Each number is 500 + 25 x the weight over its row's rms, rounded and kept within 0 to 999. Layers, rows and columns count from 0. Numbers have three digits each. The size before them is the row's rms in percent of the matrix's.

# layer 6 attention output, 320x320, rms 0.0357, rows 258-319, columns 160-239
097:500472553468512497491501500528500472499517517503475489475523448512492489500524530458516533521492497484534461476510494512504477511521530519473473484474492539489487510528517509468549487522503525476484517484510479489506518535535511497502513486
102:497485503496520521531501472527534505474476556477515514499508491507462471518497469496464488481495489522523505420485520494492502499455516479492521522474476509468485489467513501471489516506489516529496499492485481502517495478487487506513508461
085:495506526496516502475483465479464519517473521501527452509489467511517500479496510469497485499542489461526469500508494495462497511561476520513458485507477501504500506513512504483444488482518489474536494502547447502502523478491512509493445540
102:512507461501484480477455495443522509512563516470483504494469490496502508474496506482504525452534513485497525548468503518529492499523512502513479534509472490503476505558489479510470515464516506484488467519481512475491518475476501507533514516
094:484467474442482535471463508513466504510465504512516527478450520462471506459499463469482489562513505495539517474539505522508492532499526495456482482437529490525481529483492504529484478483545504494500458506493522508502500518516471473517490534
107:489486527510505476487485463475534485497536523507538452503488523465497525467507478484476517498500505518489510460493503499531513463486516476523523492437501470490511531544532496537487493510493472490469507462495483477478516495488514492494502467
096:487497530473477526492499526505455499508459480525532514493486472480491484496519465521500492488491510481507527468498507466522471498520532516518497495500463499502484523464518519503540527469499510521505503469491524493489488509498494514488451485
094:518497513537531500508460499414486437496542529547488541481510506489531543516476457432491535502517484484497504513471488519512523513493480506504479510514525516506502507459476486478465528527519530469552552497493533488483495471479476484509496497
109:471494479488482498489509468506450483484505485478463488478484494521507524536544498462481478454548478502516494502529469532511482562477527544533521496502453492518493511462495528481500483521510533486490480517491497485489457498497500497492509559
106:515508469511512508486487467472503521536466500525470464491503510490471486478497516484466512493476512521507520501490506485499483470446500526511522488506490488481485472477496530498523502501477460515493501501481495495513472491505509518474533509
098:474469509498477522522512462523538479540512505509495454512497506509503483545479551504542488496509498510528482474488510490527496531471515500484514503492484487466545491533476516496493481503469489475508504504481509554530495488514529527517490483
100:536488498531514496505511479515513493466510513517496512514525514530499511473472526514484474486492499492473511474527523471516486486474535485509473514496524476480487487493480513512528467479498522497500512519495539502507436437567501505525483499
105:529505519520529494484519497534507487511533510471505495492475473534459528520515488494534453480479498498483518550483461510474506498540459479531541497488463512500502538493524482486536499475509496496492502502499471515499510510504478501487495486
093:503510504494476509476466513553503501502486528493473515540519478478528496495532451481489567464503501510482501497504524473457533503479552488497466504501495515493518487476486523510531467539472521471486505505484514505482523526522474538508528487
107:527500520520495501517516482463525528489518502510517519472529475489525488493521469490542491492530484488495482515504524482453511501505487475512503492502506489536507460450514511540517507510467502505506540483485498463545533493522466482531513513
100:537442481501503476460512531533495521494489515500472515499493540499490526464522536536496512501476487523523506482482474502496484517530476497466481531486456524483514463490495463506530529516507445486463544498522524479462497531525501509503555480
099:515486467472490475493492506468541568508492507527499475479550508480526493492506499555478494474549551526476480467516502497493535493507503499524517486506475510468507463479523482494528482489493467497482484515480526494489504498514522535524500503
088:501488536482479544496495515497485484475475498509478478496477465447515488484468503480495499509506504495503445495527536501507511500519488482506498491499468487494454504488446526503557524524513475469511476498516520458492486495483485525478477492
097:508499498492525503495466523508494453496523533507506500559520482468512517508541492491508510518502485479511501496499527469504525485528504477504526527487499508491498472499486501482481472498502554509508512495471495534500481521504534498485491490
102:484539543512510497500481524479462525480535532526496520491514501561481483505480481470496519477520482504476494530506508487547480484467491530522536494508509483513465490476515493535498510543514535511530479539546529492480485504479520528522490498
089:508496493541494488473491500459493530518463497508492474500537489516472485511508502536455461505532500505505510508511463493496494481486509510495472469524524498518484491495509542474524473488513490460510494538421485499560505515495498531493488516
103:482520468475535509523498518503473508478518498504524531533486492501525473520516478490469484505472498491487497503516486506498450483536536493463489504569473530480487485499470504489537486497502550456480471535528488489491513490506522479511484490
099:490511522515516512524512501480462526514499504500487504539506521468534499544508486547509501506544512499522530500495482513501487500532517479531568487505472500499495519510512525503472523528500515501480536499502495461463453485505480471465489515
100:538523470521518526483498490509480521467514559472500526480504505496480499505495501464475485518514513538512508481535476479449502468465500513493515524506556532471481505446489513509512519518496476489511506448513521493501531535469543502484483494
094:496531506485479464528501518501496465509483510474486482451475501537487499509470454488477483512516471495550483520551495542522491515513482498512534461521556519534551494473474508440511549500545466536522512527514508526511502493509496501468498511
106:519514477529451500517531506473508521515526479498511523477506490511503473478467509522490510478498529520475479539525469533512509511480494494510502519536546537523503505477548502519509501501507505504485498516533443473485542496501490522522506470
109:488499479497498504502545516479498477487506505470488477518511501518500487493500514471537545506489495503485503500492507521474528516503464476486489472504528516442534521516521448487509509523476490502492537505526478502527509497504510544511505532
108:481536468534468520511525491499528504485460513464506515481534485465494521509494517486523499497520487482486466566542475519508476478552499494503510520493498488505498477488487527499469501475478480521533471537479511517493495542445498497505473486
099:487505507480495506516486536520484507494504480525507496444509476462504467483509478546498440498481500507507515512527426423497494532476490478489471492553472473518489502486488480506537486489526500491524534537484484485497488525507470496475512494
104:505518486514504473524503529502506503498556467483534482504503505537487492497478528507507470517500538496515457475458513488497496474465463474569473513513500520543513521514527489511479531512472500465485475501546506547541489475522477499530457491
084:492531469474473484492484534495512514515526506499479482507516480538535465472487530508518531499514495529500481510471499517515502518493482500519496495524532475516544521505544482510479497484525536521486502446473465496517520523471528452520514500
091:466457504510521507538490512497496491467473528509488498531533493560503531490477527528509541484500475497496506505497469503471523499490524528536520500482498441511507498443515469472503444468496464556519514534536490504503515487527452477503483489
107:493527450502491487514501497496506497442492462512475454471512477504506512523475524506523477442480505469505513473446514507517541507509493505481468495497541506497506485458533482517526464509496494504500468450469508536544491530538529487495524539
100:525527487495482491493537514454479519467559493474507451496485476503504488471504497514480465503497495526536519479497524443500514470481518539493486478511476527478493501499529490508479520507484491481556507499521527482493501492491499491469492495
107:535521464510472484477530500485495522545512474519488521500526495502474498489505499458514496479516561481506516473501503479480502483477480516488492529492518500493482496479495462501489513488480483503495499469491517516513502517493522511463476492
092:531485507470501498517482509511485542499508518484506449514527480492528512494490476508502497488527537493495515550509506493558509518505535504503523471486484512456465523475505503494513538492508532511480502506517479541517540544479454550502485547
097:521471540502493520475469512494532517479473518489495533550491438514512498537479493465486520482511481513493505527541487505498496479533498481475483514465509491490522499486529510461472494520504503458516484485487488524518515518496494483539487526
099:517473524561495520492492425488523491484498506526425519464486489483505557525521496461521507515508533511491527491468471506530514507547446514495500498512528539486504493522512513478508532492465469494502525515474486518442503472518483502481458463
099:494508474468486509518504485511537478475491492495486506505500497511521540523501505544500530531454466498524505478474490462484495508484484483501499521516492476513507443465521502494546504523481501536482494509481486473496491540448520520482499482
102:494505504506464496508533522519509465503517465519543547466523489513502473514513494485521503504499514495499490486532518467522463487492523534505485519457554505491506515510488562518523509512487490511487475516508487491490519474521556523479529499
099:501470529491481514511488517489476489505466506486539528487488482495506507508499539487480478560456523487504497500501479467511552494496515464518491492500487516475549489518520501496532502459511471488504461462521504528511475493510500521509536483
103:456510486493484475499453456528516435510470552546546518495470472495497514484468503525469449520519511510512497507501487498495493482472557506499514493516505527502521480500517500500446514446481528551533506516468514512521494509497481488527521518
096:475453487487521477504458501460517460534494503560510545487489509514515530487507500520482506527477478489516525519495496499517478518514534513516480490468487521516506493468504493479531504501499480472500484470495515492498489489517510492501538503
108:458461465477539521526487477507476472467539492488432500515519468506515500529535473488481499497502458510502481516510497486512507510519475506493474492513499499489505504515497515480545508476512492512480518539457497535486514497438483516487487504
105:516522514523516497492495495532548483501511492502523510510501472487516504511504551507512467489515475485513540464512531463521470537543476515524500550519520524505495465540510524544504480466514523488490470497510534535542509530533489509545515501
107:488493505493491513532552504496489489520479461495435518485489523511479518467524516520497479482500493535479484529470504527514473505506560505492506503509507478490492546502536506461508512479467534484524512501548507485504500498509517541478507516
099:482452515540489495471551500493473501479482513525447503535503551484510502539441486530535489527502507519481506516471506482504508470473529491447496523461537472543523504477491513490494524468517480489485530558486472487542508481479472509488501545
103:447488505464444511458492518514494476465464503524515507500530486461503508487492537524511553477510523490490497477500512552515517496504524480465469487498503515515481465460526490529508521487515498527512517530466526471449464519496501458486484559
106:515481508511484480539468516451494497443511449461479519497542481501503499505488474456493464513484509490517525514490492506506529470511517510487478518492502506537488476495497503518514498482523469535503503455534494512478503489481491478462516494
094:519463493504470459522500486507474507472537500513505481481473488477491461496475536500497502490480456479501523489483481512487499521491479460520482513504518518509514561508512479486487482519506480457506480521493465516497541556512458483521445526
098:546492534495538536516519490486484460508470533483477500486514515498498495427489488469528502520503499491505519479544480529460507534489536478483495474476508473525465500513506495486517479508497483517528539526489483493519486478541505525481490505
093:514507487496533485494529496456448505526503477466514487480493480462516471478501472527520511466495504478517486509457475523491477492486498493511511506512463477480514471513473513518485477498528529453500482506494466457500499486514478550478489513
101:512523525510489460540492497517468515502499535464541506497490492544493551491497483471525524563524506483500471498544502527523510512519488519475467525481520501491462530501495467526497514524520508491466490469485479487471529506496495509505516490
095:541455512504507475519522516505490564527526501505487509487467536507532506476476495496526539526531520512511506467488538547528496499516497494497482504510475493504493476458488500514474465468505483449486471515535498505493518515486466525477479509
094:511511496505515506474425508549557515465496502475531519471520456521520507522490493499512470519537484504502489499548492461500487475500485538499512482488512462516503518514482537507532485499501492525497511481489489517496483467464484493496507513
096:503512502525546513505515495520471542519507481533543473478460496512528493529503475503496500472532492490520516537517461506476499539484484503535518485503522532514504490490511504513532486508531515477504498523496496537474500519490518536463482564
103:530513480528468542505494499467461524504526537462477471481518467504523490502474471493504523464509554518535468464494511498509497487487509497515494479469526494516506496481477500492506519499443500485505523526504533488481516487512484467481443498
102:522513521498512496497493502528502497512479496504523527515511485499537494479486502534482481531534533487501496468511513472501459503482508488494492531525461461497507504580494504491528483541491453483536516468484526502536512485478482514469489508
098:497479528509470495491468520495495489451497491517516457478499545482496519492497486475533493457474564493509477526499496495489476529503504488518514535484516490509492491493487511490528506521493534523539527520478486512482502494494549490484521518
096:529465529507503499510498496465510514515496476438462468530461492507451516465539516515495501498497506469508501477450513448510558457488494469557555503516493509491511536515503507483516491470484497501545482487483483504518505496517517434500512479
102:487522515505466523530503510501508495521488502522514512520516522504502548510491481495529473526528489504490526502523477502454495504492481499548479544456467517536510467471528518522511488527536535494476481515513528525492500507487503508463452509
099:486509474487510512508557493523495520452472484503503525483498510466509487528527455502493489546535519525525450514526495480521528501483504478484494489494496499513535507541517473477512517520490484502518501488521497497481505518458488530522503563